config.yaml
n_layer: 8
head_dim: 96
d_mlp: 3072
steps: 4992
Each number is 50 + 12 x the weight over its row's rms, rounded and kept within 0 to 99. Layers, rows and columns count from 0. The size before them is the row's rms in percent of the matrix's.

# layer 5 attention query, 768x768, rms 0.0279, rows 287, columns 256-319
099:36 52 50 43 50 49 59 60 34 35 61 47 55 46 42 58 51 64 16 64 34 74 46 58 34 53 26 37 44 56 56 42 46 62 61 43 53 74 49 61 39 22 85 62 43 33 64 48 57 41 41 44 30 59 73 66 63 59 35 55 43 54 57 47
# layer 5 attention key, 768x768, rms 0.0281, rows 287, columns 256-319
098:46 37 70 48 62 41 39 47 32 67 47 42 32 79 60 60 60 59 34 47 40 71 35 55 42 48 40 47 53 55 52 67 32 32 68 58 41 45 47 53 22 67 33 42 41 65 40 35 66 43 58 34 39 50 55 57 76 57 59 48 49 66 33 72
# layer 5 attention value, 768x768, rms 0.033, rows 192-245, columns 256-319
085:51 56 52 53 54 48 38 68 51 56 59 35 58 42 67 62 42 52 48 59 53 57 48 46 62 37 34 55 42 71 48 58 33 46 61 46 65 42 57 45 40 39 65 48 39 41 60 40 72 62 31 39 22 54 41 56 62 57 51 49 45 71 58 44
087:47 59 42 65 69 53 45 15 57 36 54 68 53 28 55 48 59 56 51 48 56 38 57 54 36 73 55 52 42 33 70 46 64 41 47 62 43 62 34 42 35 36 61 45 63 56 49 47 41 48 58 57 53 61 45 54 48 51 57 35 34 61 57 49
089:39 43 47 56 63 51 42 61 54 53 52 57 56 49 66 36 58 48 62 50 71 27 36 47 74 49 54 55 60 78 39 46 62 47 50 39 59 56 48 39 48 61 51 44 55 61 36 71 70 53 56 44 37 62 74 31 56 44 40 37 45 53 64 51
089:39 50 41 37 72 47 61 28 49 67 38 74 27 48 33 50 73 53 50 54 37 65 55 40 37 70 44 48 43 32 69 29 52 72 35 86 53 27 38 50 69 57 50 65 43 59 43 55 57 48 59 48 49 54 62 42 56 52 50 30 35 38 51 28
086:60 47 38 50 59 49 44 65 68 61 65 41 59 58 66 48 60 47 38 47 39 56 56 33 53 47 72 64 60 36 33 43 43 30 41 43 54 40 56 59 57 41 66 50 40 45 58 51 57 54 40 40 45 58 65 35 44 44 41 52 41 61 61 50
090:55 37 51 50 39 47 59 31 48 39 67 50 39 45 62 32 52 55 61 35 50 40 51 28 60 73 37 46 49 58 50 42 48 52 52 63 47 42 29 32 61 50 30 39 70 70 26 49 50 47 59 49 49 56 79 41 51 59 54 53 57 36 52 34
095:36 35 36 46 50 60 33 65 57 38 51 52 60 50 49 52 54 71 48 33 37 61 61 40 40 48 52 24 49 43 32 50 41 47 37 41 51 72 54 58 55 46 50 51 52 62 28 62 40 54 62 75 55 46 64 56 47 78 38 49 31 49 42 46
090:51 34 52 63 34 50 56 53 40 67 40 35 66 54 49 51 53 31 57 57 62 37 47 34 40 43 61 66 41 37 63 45 40 55 66 49 50 55 34 53 89 60 44 49 61 71 38 53 12 40 65 46 46 37 71 43 39 32 47 57 42 88 33 29
088:46 24 31 48 40 35 44 34 51 62 54 53 59 73 55 78 56 64 45 74 54 41 69 43 60 41 39 51 36 42 35 49 28 47 45 61 59 50 54 53 59 36 42 55 49 60 57 39 57 34 49 60 37 66 52 27 58 38 60 68 62 47 36 42
091:29 54 49 54 51 65 56 45 35 33 50 59 50 49 76 51 57 46 49 61 76 47 53 55 38 39 48 42 63 51 55 54 50 53 60 41 51 55 56 48 55 47 73 47 59 41 55 44 49 55 49 54 36 44 50 43 46 30 64 34 40 52 39 57
087:65 55 40 45 40 46 55 49 72 27 30 28 22 53 61 65 40 52 47 50 59 81 54 52 23 43 76 58 53 41 43 67 53 52 49 30 73 45 51 50 49 46 52 48 16 47 52 45 41 46 55 45 70 23 59 58 54 47 58 73 56 49 62 49
088:42 62 57 34 50 67 52 54 58 45 55 59 50 74 66 57 39 27 68 46 73 56 50 54 46 37 53 62 63 51 48 38 40 46 70 49 60 51 44 38 35 46 34 39 67 62 38 57 53 51 23 73 53 72 36 54 50 61 38 60 72 57 51 40
093:57 49 45 52 51 45 54 71 65 64 48 42 67 83 70 63 59 34 49 54 33 54 55 60 63 67 46 58 66 29 44 50 41 56 74 62 53 53 60 50 33 47 43 76 42 62 44 53 42 51 54 58 50 55 33 46 60 48 45 56 47 42 47 43
093:50 48 40 53 46 63 58 64 67 46 47 46 48 41 60 62 56 58 47 51 54 48 72 47 50 18 59 26 44 37 49 48 51 72 75 39 68 64 57 56 36 31 57 51 59 19 64 43 66 63 40 45 51 59 31 84 52 50 58 56 75 57 50 45
090:26 50 57 58 59 49 40 22 38 55 68 49 46 52 45 53 77 44 50 67 40 67 59 60 37 47 51 51 58 46 61 43 51 46 57 51 54 15 57 62 48 53 57 46 36 45 56 54 60 58 63 54 60 38 59 46 53 49 66 56 67 32 50 36
088:64 58 46 58 53 29 63 29 64 50 46 51 46 63 77 48 49 81 29 42 42 38 53 23 80 40 39 47 59 51 51 66 61 37 53 83 63 42 50 55 57 58 39 57 44 55 34 76 49 47 68 66 67 33 65 35 43 57 39 65 52 59 60 81
089:46 47 51 43 70 34 54 49 46 42 36 67 70 48 70 52 37 56 59 34 36 23 46 42 36 61 71 39 58 47 36 31 33 52 49 55 59 47 61 49 57 58 39 47 39 67 51 57 64 41 49 40 46 52 44 43 62 68 33 62 71 63 50 65
092:37 43 49 44 61 44 58 40 43 51 53 43 28 55 52 33 55 37 46 35 69 44 58 35 64 61 65 48 54 47 64 46 62 32 19 53 53 62 41 47 54 55 34 40 57 55 39 49 52 41 69 31 51 46 50 49 57 55 46 30 46 59 51 48
093:51 48 41 46 62 63 52 47 48 58 67 44 66 65 51 65 43 31 54 28 21 64 58 50 81 40 83 60 43 26 40 67 30 46 62 37 52 43 75 56 45 56 63 42 19 48 60 55 54 52 50 50 66 40 63 55 60 62 64 53 39 34 52 38
091:45 45 52 64 33 43 53 51 55 57 68 33 48 67 29 31 54 49 50 43 38 70 67 56 51 70 43 57 44 51 56 55 44 52 58 58 39 67 36 62 51 60 51 33 20 43 46 42 75 56 41 59 49 57 44 56 56 41 47 57 55 56 68 65
092:49 39 50 40 53 60 62 26 72 51 51 55 16 31 43 37 56 57 59 36 43 42 56 44 35 50 60 54 55 46 61 53 41 43 49 66 56 39 43 54 29 55 43 47 34 58 23 60 60 47 65 50 46 55 38 66 67 63 39 56 45 36 43 53
088:66 44 50 38 38 49 36 33 65 51 48 39 48 64 58 62 45 43 48 38 37 36 44 35 45 64 38 84 57 42 48 39 40 57 47 41 31 60 49 32 42 50 39 33 57 56 41 49 37 60 54 48 64 42 64 40 50 49 31 35 33 41 46 41
087:46 54 46 61 55 45 26 55 56 41 52 40 63 70 64 43 51 59 63 62 26 30 72 55 42 58 58 41 39 53 27 60 61 41 42 37 67 48 63 62 65 44 49 66 37 40 57 56 52 42 68 59 54 49 34 63 50 51 45 33 41 52 50 44
086:73 39 56 43 62 52 31 38 54 58 51 66 44 46 33 44 37 28 54 36 60 62 49 46 44 66 48 50 50 55 63 66 60 32 38 72 51 48 65 56 55 61 57 45 67 39 59 32 62 49 38 46 66 44 68 47 55 23 55 37 55 64 48 50
084:30 46 57 48 66 58 62 42 46 40 53 77 50 54 61 41 34 62 44 32 46 41 66 32 23 44 45 66 62 74 12 52 59 67 36 38 45 35 40 64 54 67 25 58 68 57 44 36 51 63 33 64 59 37 57 59 44 72 63 81 61 44 58 53
090:45 57 50 36 22 47 52 59 50 36 37 50 74 32 46 42 34 66 45 54 28 24 41 44 55 39 58 52 77 40 33 74 47 31 32 42 69 65 47 53 71 60 56 59 55 45 50 50 53 41 36 47 51 41 28 39 51 69 46 58 70 63 47 62
090:65 47 34 41 54 41 60 31 61 44 48 23 67 55 49 62 57 42 55 62 21 59 58 48 55 42 50 54 45 49 44 42 50 48 60 51 47 36 64 65 32 55 50 46 48 64 43 36 65 71 60 49 60 38 56 71 60 51 54 52 52 55 33 58
084:45 53 46 42 54 53 67 67 39 42 57 70 64 45 61 69 63 62 44 43 60 46 52 48 64 50 49 48 69 47 50 48 62 58 69 55 50 54 38 65 52 34 64 34 42 50 42 55 49 39 53 41 57 73 45 57 36 39 35 48 74 31 50 48
089:65 55 68 45 50 55 61 19 62 52 38 53 53 47 26 62 36 44 54 21 53 34 45 61 50 27 43 42 29 54 56 63 68 45 45 48 46 46 46 64 53 47 55 37 36 60 45 52 25 48 37 41 54 22 39 39 52 49 64 40 27 66 49 66
092:49 47 41 34 52 46 48 52 62 61 64 43 61 50 39 57 41 54 29 55 34 53 63 49 59 59 68 54 40 46 43 53 67 44 60 72 41 55 44 63 24 30 61 59 55 53 53 45 62 70 67 34 39 53 45 49 64 40 50 51 37 35 47 39
086:40 37 57 56 31 35 48 59 35 53 51 39 64 51 64 42 60 36 47 57 61 71 47 58 61 51 42 62 57 57 73 60 46 49 60 56 47 76 62 52 49 39 40 64 72 64 52 50 47 42 53 65 50 67 56 41 46 36 46 31 70 43 34 49
088:58 48 53 49 62 58 55 56 53 56 54 85 54 62 60 59 50 51 51 53 73 57 56 47 20 64 47 57 59 52 39 48 36 51 39 56 52 51 42 59 33 52 38 37 50 63 26 41 63 49 25 64 50 50 43 55 54 47 48 62 48 57 51 57
092:64 46 56 60 16 49 53 52 54 59 54 72 36 37 64 69 50 57 49 50 51 39 57 62 40 57 31 43 63 51 61 50 58 60 42 60 47 59 43 49 52 55 63 61 69 39 76 27 71 40 52 50 47 74 45 45 32 41 58 51 70 63 43 56
086:62 42 41 47 49 50 33 32 56 73 52 53 60 63 38 50 55 63 46 61 58 59 59 55 46 53 63 40 42 55 67 61 58 26 41 70 68 32 52 60 43 52 59 40 53 18 76 43 70 62 32 41 56 83 33 44 48 24 38 57 39 42 47 48
089:35 61 69 57 53 67 49 34 60 47 55 41 47 19 41 61 41 69 36 32 51 39 41 34 39 57 48 60 41 45 53 43 61 50 61 65 41 45 44 48 58 53 40 54 63 35 46 41 62 46 47 59 58 76 61 36 38 32 63 30 52 65 38 37
088:43 46 72 44 54 35 50 41 35 39 47 63 39 52 60 63 69 45 54 18 55 30 66 48 52 46 34 49 58 48 59 51 40 43 38 50 44 48 53 50 70 78 46 48 55 51 70 58 51 56 71 36 28 48 45 23 38 67 61 46 31 31 67 38
088:61 34 58 43 61 63 41 42 44 61 58 56 52 39 55 50 70 37 48 62 41 70 50 50 30 56 62 42 59 38 53 69 46 48 28 52 23 47 31 47 56 45 48 34 64 51 43 37 42 49 39 31 53 61 57 50 53 51 44 56 55 67 61 55
086:67 60 51 53 45 77 51 71 43 36 45 50 35 30 48 54 30 48 58 45 43 42 50 53 52 42 73 50 45 51 53 51 45 45 51 62 40 67 58 50 70 39 58 55 48 43 64 40 52 26 43 45 42 37 58 46 37 51 53 55 31 45 40 57
093:37 42 39 53 48 53 54 63 45 44 55 57 68 37 60 44 50 57 53 63 55 79 78 49 53 49 64 43 42 51 40 44 49 38 63 29 42 46 50 64 60 70 54 45 46 53 54 50 47 44 61 54 37 66 61 59 44 65 75 69 49 47 59 51
093:50 61 54 67 36 41 50 46 37 50 69 62 31 61 45 43 61 54 55 43 74 58 44 50 63 43 32 52 55 63 52 35 56 27 55 48 37 54 46 50 43 24 51 25 33 70 64 52 61 28 43 50 58 62 69 55 47 47 47 41 44 51 27 25
087:44 36 53 62 27 76 53 71 57 52 39 39 42 65 58 41 49 52 45 52 51 62 42 51 42 47 61 71 46 51 48 55 37 68 73 64 47 58 37 51 35 56 61 47 49 46 67 75 49 62 66 40 45 74 48 43 51 54 45 43 42 34 61 36
087:64 50 49 48 49 56 40 38 25 59 45 51 28 72 53 63 51 55 53 56 33 68 60 61 40 57 58 63 68 43 54 66 50 55 48 51 39 50 46 34 51 61 57 59 69 46 41 34 46 64 55 60 36 37 52 65 46 55 44 62 51 64 34 46
089:58 38 53 46 83 32 50 56 65 46 48 62 73 34 61 53 48 48 75 46 32 48 45 50 51 33 38 44 43 45 42 55 52 47 54 48 57 51 44 40 37 61 26 48 56 37 38 51 43 54 69 66 70 56 56 53 43 52 64 42 44 62 40 62
091:50 56 67 60 50 56 53 38 56 70 51 55 33 47 44 63 58 55 50 50 32 58 42 55 54 25 50 57 42 43 39 49 51 46 48 43 35 26 48 47 57 40 63 37 29 66 36 47 55 59 33 66 48 12 74 66 51 55 41 38 60 66 49 50
089:41 53 30 65 58 54 41 69 51 48 45 48 56 66 51 76 51 64 51 55 51 52 46 63 47 45 47 53 36 37 54 53 53 60 56 61 49 64 45 66 46 33 72 52 46 50 71 53 56 62 30 35 60 43 46 11 57 61 47 60 69 59 59 52
090:25 60 61 52 37 69 51 40 48 53 46 58 23 37 44 45 43 57 52 47 62 44 58 51 43 69 18 68 63 45 27 48 45 53 53 75 63 39 57 44 50 47 54 48 38 58 36 55 56 37 41 52 38 26 47 54 44 49 77 29 34 54 39 60
091:49 44 41 71 53 35 54 50 59 65 44 52 49 58 55 39 47 41 54 52 37 53 51 57 34 55 43 59 31 54 52 40 29 59 30 45 43 46 42 65 57 46 65 29 41 64 55 53 56 41 50 54 58 65 47 58 64 54 41 52 48 83 38 43
091:43 47 54 39 50 29 57 64 51 55 41 76 60 49 33 64 62 50 43 54 42 43 60 46 48 66 55 70 52 54 65 45 46 58 41 60 55 44 56 49 55 42 62 25 60 56 57 51 34 29 34 59 49 60 46 55 55 71 51 46 47 46 38 56
089:59 44 57 54 38 48 32 32 43 73 46 42 35 65 46 46 65 37 41 33 45 69 19 72 37 77 46 30 46 66 36 54 31 44 56 62 50 24 43 63 64 49 47 56 16 59 44 52 29 48 59 83 47 19 47 46 57 51 55 49 44 55 58 38
086:48 46 48 46 53 47 56 57 40 37 32 48 46 59 28 45 33 49 68 46 70 51 47 53 43 54 45 57 51 61 66 50 33 51 52 67 35 51 58 58 53 50 53 46 35 38 46 59 52 61 43 46 59 42 38 58 37 56 66 39 46 63 38 53
091:48 58 47 49 45 49 33 70 47 49 43 58 45 43 76 61 62 50 45 23 61 17 66 43 49 43 57 60 50 41 29 52 29 56 55 62 40 45 54 54 54 38 27 42 31 51 28 48 45 43 43 55 51 39 43 77 59 52 75 57 46 59 45 16
094:60 47 47 28 29 52 63 25 38 33 44 75 47 46 41 65 66 47 52 34 29 61 73 50 60 74 40 56 45 41 30 57 52 57 52 47 47 43 43 50 52 75 30 27 67 60 29 60 38 68 55 39 65 63 59 08 50 51 50 44 69 45 57 47
086:54 52 70 46 51 66 42 52 48 62 45 47 52 42 45 61 44 37 64 46 77 54 53 66 22 51 59 54 57 43 52 48 23 44 48 46 56 49 34 64 69 47 38 56 51 54 36 48 60 45 38 54 54 56 57 53 53 44 42 51 46 41 46 51
090:42 43 55 32 49 50 36 73 59 59 44 48 58 74 60 49 40 57 46 64 78 75 55 49 44 49 63 58 44 44 57 56 55 56 67 68 53 54 30 46 46 30 69 54 24 29 55 47 46 46 60 88 61 47 42 37 47 36 48 49 56 30 41 47
# layer 5 attention output (transposed), 768x768, rms 0.0172, rows 192-244, columns 256-319
087:56 35 55 42 47 66 79 25 52 35 47 51 32 62 37 49 53 67 52 57 40 57 42 29 81 58 47 59 49 29 48 55 43 39 46 44 46 69 34 43 46 56 26 47 66 67 23 52 33 44 61 56 55 33 48 64 44 48 62 56 46 44 46 50
084:51 71 62 54 40 38 57 49 55 55 19 45 47 48 60 65 29 55 42 75 34 53 32 59 46 29 46 55 51 59 29 36 46 32 40 50 43 36 33 19 57 39 53 54 49 31 57 43 21 73 36 38 77 44 71 43 51 44 61 53 63 49 54 62
092:66 66 57 42 57 42 31 47 59 26 58 57 58 36 31 70 45 49 37 53 09 61 47 43 11 54 56 31 38 27 52 41 38 54 57 50 57 69 47 34 48 39 59 53 53 36 71 19 55 47 59 82 61 44 31 52 48 55 51 46 55 69 43 48
083:34 57 49 44 31 51 68 40 53 36 47 47 58 51 59 41 31 57 50 58 50 17 33 44 46 23 61 65 60 64 51 61 64 53 57 28 72 65 55 49 20 34 44 39 62 46 58 41 58 62 44 57 57 40 32 56 44 54 39 57 60 59 58 53
082:50 56 51 67 43 67 57 41 45 64 41 68 60 35 42 62 40 45 64 63 53 43 49 53 43 50 35 42 32 65 62 40 48 64 55 45 45 44 37 62 58 65 67 42 34 36 42 62 59 46 45 39 41 63 46 44 54 49 44 70 46 32 51 52
086:46 62 47 53 63 36 45 50 49 49 51 44 57 51 33 49 48 67 64 70 48 56 31 48 48 24 48 41 22 35 17 69 54 51 34 23 55 43 66 21 48 39 46 44 47 48 57 49 30 42 48 39 71 32 37 48 53 37 37 41 33 44 65 69
089:64 53 57 47 52 39 52 40 48 51 46 27 46 56 33 45 51 42 48 73 63 28 46 58 44 58 44 61 49 39 55 46 50 58 54 69 40 53 46 56 42 57 57 46 59 34 54 45 41 33 53 32 40 71 55 40 48 59 59 42 56 62 55 38
090:30 45 59 40 58 58 31 42 41 44 49 52 46 39 35 41 67 41 41 51 47 47 69 31 66 46 53 61 50 41 52 58 45 50 62 53 54 46 76 68 25 32 65 47 64 22 46 22 60 43 65 50 33 51 37 54 57 63 58 49 61 32 66 45
087:52 59 55 46 46 62 45 43 41 45 23 47 39 43 57 51 61 57 61 27 61 48 42 62 63 45 46 45 40 26 78 56 68 47 41 51 51 48 69 87 50 53 68 49 66 48 34 53 52 58 55 52 68 56 60 44 58 42 74 43 65 63 64 54
090:47 43 56 41 48 50 48 43 63 37 32 60 51 46 40 48 53 53 38 31 52 34 67 30 51 69 51 42 38 38 90 58 73 53 30 53 54 54 61 47 24 48 57 52 41 56 29 41 59 38 68 58 59 38 56 62 66 41 49 47 50 65 55 58
086:43 29 55 35 60 51 38 28 42 57 70 64 52 56 44 34 68 27 47 42 35 56 36 42 66 50 27 42 36 49 65 23 51 63 45 79 41 72 55 46 40 49 44 65 70 57 45 52 56 54 42 40 30 81 62 38 48 45 54 28 53 39 52 55
086:60 24 61 69 51 22 45 53 50 65 50 48 38 49 38 52 66 58 46 54 52 44 68 50 52 41 62 45 59 48 33 56 53 44 49 43 59 35 33 84 56 48 55 58 50 30 63 50 40 45 68 50 50 64 68 42 66 34 36 38 39 34 55 68
090:51 40 65 50 60 44 36 35 51 23 46 56 67 34 42 52 57 49 60 55 55 41 39 55 29 27 51 46 45 37 65 52 69 62 41 46 64 61 35 73 60 39 37 35 61 47 49 53 60 55 79 29 48 45 60 44 51 43 39 50 37 57 41 55
091:57 61 47 48 46 50 57 46 47 53 65 69 51 57 38 47 49 52 49 30 53 45 47 45 48 63 49 57 75 44 51 48 38 53 21 68 42 47 59 71 66 71 49 47 33 82 22 74 43 56 66 48 42 49 68 37 51 44 46 61 48 65 58 59
089:52 67 49 33 54 53 44 73 46 50 40 63 48 50 61 53 36 61 54 36 62 51 57 55 45 48 74 42 36 66 61 60 68 61 31 50 49 49 42 42 68 45 33 45 39 53 33 41 56 43 42 55 40 38 59 40 67 34 40 58 35 60 45 67
086:54 32 65 27 43 39 23 49 68 64 57 37 35 47 45 45 52 39 60 55 59 71 48 65 23 77 49 62 27 37 55 21 32 50 52 50 57 74 44 65 47 50 56 25 45 48 68 41 85 52 55 46 53 79 33 57 37 51 32 44 41 42 47 29
087:57 31 45 73 44 67 45 57 51 45 55 35 20 41 42 55 65 51 36 54 49 66 44 54 56 52 30 57 42 56 58 51 63 45 51 52 44 51 47 56 45 43 54 54 55 35 50 49 36 30 50 77 66 36 47 46 46 52 87 33 47 51 51 31
093:43 65 50 43 56 64 56 45 71 48 65 57 66 30 42 46 55 64 47 48 37 54 36 29 25 43 40 46 35 47 38 51 69 54 74 47 66 41 43 56 33 57 74 44 74 29 47 51 60 63 36 53 51 47 44 63 49 75 60 67 63 51 56 41
090:57 79 64 51 48 48 54 71 38 55 42 54 42 51 48 23 44 82 39 53 58 44 43 63 15 42 11 50 59 52 60 54 65 67 40 54 57 70 68 51 45 52 39 63 56 72 31 43 36 44 44 37 23 51 61 41 41 56 36 53 30 52 62 61
084:36 42 29 36 66 59 75 57 31 45 72 74 51 57 76 66 23 47 41 48 66 26 28 54 48 37 50 52 75 55 46 51 50 55 44 45 63 40 63 65 23 57 66 53 87 70 49 52 56 52 48 31 44 47 53 40 49 58 43 56 46 49 33 43
095:28 53 44 53 44 41 42 55 54 45 62 47 72 41 60 55 40 54 62 55 47 64 28 69 66 53 48 51 49 61 52 42 40 69 48 52 61 59 50 80 48 39 47 41 55 52 78 46 49 58 52 52 59 41 42 62 45 54 53 39 64 55 48 34
082:23 50 45 49 45 64 43 65 51 27 71 31 43 51 43 41 42 42 37 55 62 57 50 51 60 32 45 53 38 48 37 45 59 67 45 52 46 43 48 84 44 68 67 68 75 31 62 68 48 56 48 44 29 53 33 44 32 70 50 64 38 52 32 59
088:42 53 63 42 40 62 54 54 47 46 54 66 50 45 54 54 22 38 62 43 64 49 34 55 71 28 60 51 58 43 84 35 50 62 25 50 30 56 42 68 49 62 51 36 55 53 46 46 51 56 40 48 45 76 51 29 34 29 62 34 48 58 61 44
083:55 41 50 61 39 47 55 56 42 50 51 45 61 51 60 52 61 66 31 41 43 60 48 43 41 41 43 41 51 47 34 54 53 62 49 30 66 39 39 23 34 49 67 56 56 59 41 65 29 60 57 57 29 46 41 39 49 47 44 67 47 47 61 50
083:75 44 41 54 36 51 31 63 54 70 72 41 48 60 35 36 77 41 38 63 37 79 57 56 62 70 44 32 40 52 62 37 43 25 58 50 58 51 57 64 62 39 59 60 32 47 73 67 40 63 43 37 58 49 65 48 64 61 60 27 66 49 41 44
089:37 35 37 56 67 49 43 38 32 63 69 52 30 63 60 54 45 40 50 32 58 67 40 56 56 54 50 57 36 78 72 34 37 61 48 62 42 53 53 71 49 14 67 35 34 48 63 56 50 55 53 48 43 58 48 44 55 24 59 49 48 49 45 43
086:53 51 48 55 72 45 33 53 44 62 54 60 44 61 60 44 36 62 60 29 58 44 36 47 21 65 49 48 52 72 42 34 52 61 35 38 62 54 58 63 46 35 48 66 33 55 61 68 55 43 39 45 62 61 51 23 54 32 59 62 52 48 42 49
082:64 27 49 62 34 38 47 33 46 55 51 55 34 55 50 38 69 46 41 56 52 46 70 77 57 54 55 54 38 32 67 54 47 24 53 51 52 48 55 64 54 46 45 74 44 68 45 50 63 43 45 63 54 07 48 52 49 52 64 46 57 69 42 67
088:56 48 49 47 40 52 52 70 44 66 43 39 46 42 55 44 50 39 70 70 60 62 66 66 45 66 41 50 52 34 49 45 36 45 29 58 56 53 41 24 57 34 77 79 45 32 60 57 69 33 37 67 46 74 60 69 58 57 46 46 66 35 48 56
089:38 61 40 63 41 62 42 52 48 55 50 60 31 44 62 33 67 67 62 41 65 42 47 55 47 50 43 43 59 54 31 43 62 54 50 30 55 51 51 72 67 72 29 52 52 50 43 59 55 47 51 47 34 32 60 64 12 65 65 58 49 52 51 61
080:51 71 38 48 59 46 36 50 54 49 45 76 37 64 54 63 52 45 52 35 34 39 60 65 38 50 85 44 44 42 22 55 44 60 55 40 52 32 58 71 39 53 74 46 38 41 66 64 65 51 37 43 58 30 44 59 53 42 44 69 28 49 57 64
086:62 44 65 72 35 48 49 51 57 52 61 20 37 37 47 44 66 47 42 65 27 66 52 58 67 48 36 48 47 63 30 31 52 55 69 48 18 43 35 49 58 62 50 57 38 57 65 70 53 52 56 36 47 45 46 71 50 44 58 50 46 52 41 69
091:61 58 29 56 55 53 61 59 30 24 53 51 47 58 51 63 61 49 30 65 38 39 33 75 62 61 56 56 29 37 42 50 49 38 58 33 43 49 33 18 59 48 48 26 42 48 53 54 46 43 28 51 48 24 51 64 35 53 35 51 45 37 47 42
082:49 57 58 50 42 46 51 47 34 31 41 45 42 47 68 48 49 64 47 40 29 29 41 40 48 42 55 58 55 34 79 50 47 59 43 36 32 43 50 34 53 53 55 34 35 82 32 66 44 47 48 45 58 41 64 63 68 67 51 63 41 71 66 80
085:52 29 30 42 44 42 47 62 48 43 54 47 54 65 64 37 68 34 53 58 35 51 52 76 57 48 42 67 41 73 60 75 37 50 50 36 61 48 73 71 26 46 67 67 62 58 56 45 39 43 47 49 52 46 36 55 51 59 51 51 57 52 54 47
087:70 68 40 82 41 41 48 43 68 38 45 43 53 26 36 32 58 60 55 50 56 31 59 56 42 43 54 49 50 28 51 48 75 42 44 55 59 45 39 51 55 70 50 58 61 46 39 32 48 46 18 54 30 54 60 91 46 66 28 45 64 60 52 70
087:51 47 57 61 43 40 39 58 35 45 44 52 56 45 57 57 39 48 35 54 75 42 53 57 52 48 55 64 35 56 56 45 50 58 55 46 45 48 71 61 54 59 52 24 48 58 62 50 52 23 78 64 57 47 55 56 53 30 51 46 48 44 51 70
076:39 49 55 37 47 45 47 45 32 56 62 48 71 45 44 63 49 46 43 62 28 51 35 47 65 45 28 56 49 49 59 52 47 46 57 55 43 37 59 12 56 45 51 58 57 43 48 36 29 51 43 81 50 37 67 41 55 63 42 47 78 59 46 41
089:53 47 54 39 56 39 31 27 49 48 35 54 39 55 38 42 43 50 43 53 59 32 52 43 46 59 63 41 71 32 72 44 56 62 33 64 51 58 39 77 56 48 38 45 54 43 45 44 56 48 65 47 57 41 47 47 51 56 47 50 28 71 41 46
088:37 55 42 56 41 52 52 61 54 72 61 46 48 42 60 56 33 52 37 64 27 57 56 68 50 58 59 50 64 47 48 56 45 66 60 41 64 40 60 49 43 42 46 57 54 42 50 41 56 37 50 43 47 19 36 52 59 65 54 61 32 52 58 62
088:50 68 52 39 58 40 69 32 19 43 52 74 73 50 45 63 58 54 43 60 47 50 60 34 47 40 30 17 48 54 60 47 52 35 43 57 69 37 49 39 52 42 55 42 56 39 43 32 21 47 31 62 47 49 53 54 62 51 37 60 62 37 61 54
083:39 39 54 40 68 54 49 54 68 33 41 40 63 43 51 42 55 47 35 43 53 36 56 40 78 57 57 67 62 32 26 44 53 61 53 56 58 39 47 33 49 61 31 53 49 63 50 66 40 53 67 50 44 57 69 37 59 49 58 41 43 40 82 61
086:48 65 45 57 58 67 41 59 43 59 60 58 41 48 31 52 47 59 40 47 50 54 39 54 51 70 63 87 67 55 52 55 42 59 45 50 42 64 71 41 60 42 89 46 23 48 60 67 62 31 56 36 58 64 52 22 36 41 57 59 68 44 46 48
087:55 42 33 27 55 48 37 63 51 30 50 44 46 37 70 47 41 38 48 39 69 38 62 60 46 52 64 49 58 42 62 51 59 64 34 41 63 65 37 89 45 79 55 71 62 54 45 50 61 39 53 41 42 74 36 26 39 33 48 40 47 45 65 36
085:56 49 63 58 55 71 56 48 48 38 52 53 43 33 48 55 41 50 47 42 54 42 56 36 65 53 50 41 52 46 43 61 58 57 49 52 49 59 70 94 53 64 64 57 61 38 40 25 38 30 53 54 23 44 52 60 44 58 76 47 48 62 34 46
083:64 37 64 53 49 46 73 52 62 51 60 42 81 19 55 37 47 42 63 64 51 59 65 56 61 33 43 38 38 42 89 60 69 53 50 39 40 56 56 49 67 49 63 54 66 46 45 32 50 48 47 44 50 43 48 35 66 75 44 46 55 41 50 47
089:60 69 63 39 61 64 78 46 36 45 39 40 52 54 47 61 45 40 56 68 61 43 43 39 78 38 47 53 54 42 41 48 54 62 54 58 60 53 54 44 55 39 42 70 59 55 58 58 35 53 56 49 51 34 56 26 37 40 45 42 65 31 55 50
086:60 57 55 87 59 72 59 38 41 24 60 47 59 38 46 47 44 46 48 57 33 55 46 55 58 40 39 40 60 51 50 60 46 49 49 48 52 43 34 29 45 53 46 54 42 51 41 46 53 46 53 41 56 28 65 46 64 39 46 52 44 57 54 66
084:47 72 47 37 68 39 49 71 53 51 57 56 50 26 50 48 27 41 66 54 80 47 60 50 47 35 56 52 43 62 47 51 68 58 44 46 62 47 42 48 46 72 34 41 64 40 63 53 69 53 46 44 50 55 52 47 54 46 32 36 49 24 66 59
085:55 39 65 58 32 43 51 54 49 62 54 47 45 21 58 54 66 38 48 58 40 48 60 43 48 32 50 49 45 50 56 52 53 60 62 44 53 53 58 32 44 48 53 66 45 65 46 30 64 37 45 80 44 63 47 51 44 59 36 51 55 38 46 35
091:60 35 45 67 49 60 71 51 66 26 76 58 58 58 36 37 18 37 54 66 51 59 44 28 46 44 49 38 57 67 54 43 56 48 44 54 64 47 35 71 46 57 52 49 65 45 56 56 61 76 50 44 57 41 48 41 55 54 43 57 50 50 53 47
088:32 85 42 52 74 61 41 76 64 65 50 59 57 55 43 44 50 50 44 69 58 51 35 51 48 41 53 51 51 50 61 45 49 38 63 49 27 72 48 35 53 34 99 42 37 52 67 50 60 37 68 40 41 50 40 77 41 54 43 57 54 42 47 45
084:52 44 50 46 45 27 65 52 55 72 56 48 48 49 39 54 47 56 32 57 50 46 63 46 62 58 27 38 50 46 66 53 62 64 61 56 57 41 57 45 60 45 66 41 48 46 43 33 34 50 52 60 55 50 37 64 88 44 50 63 43 61 64 44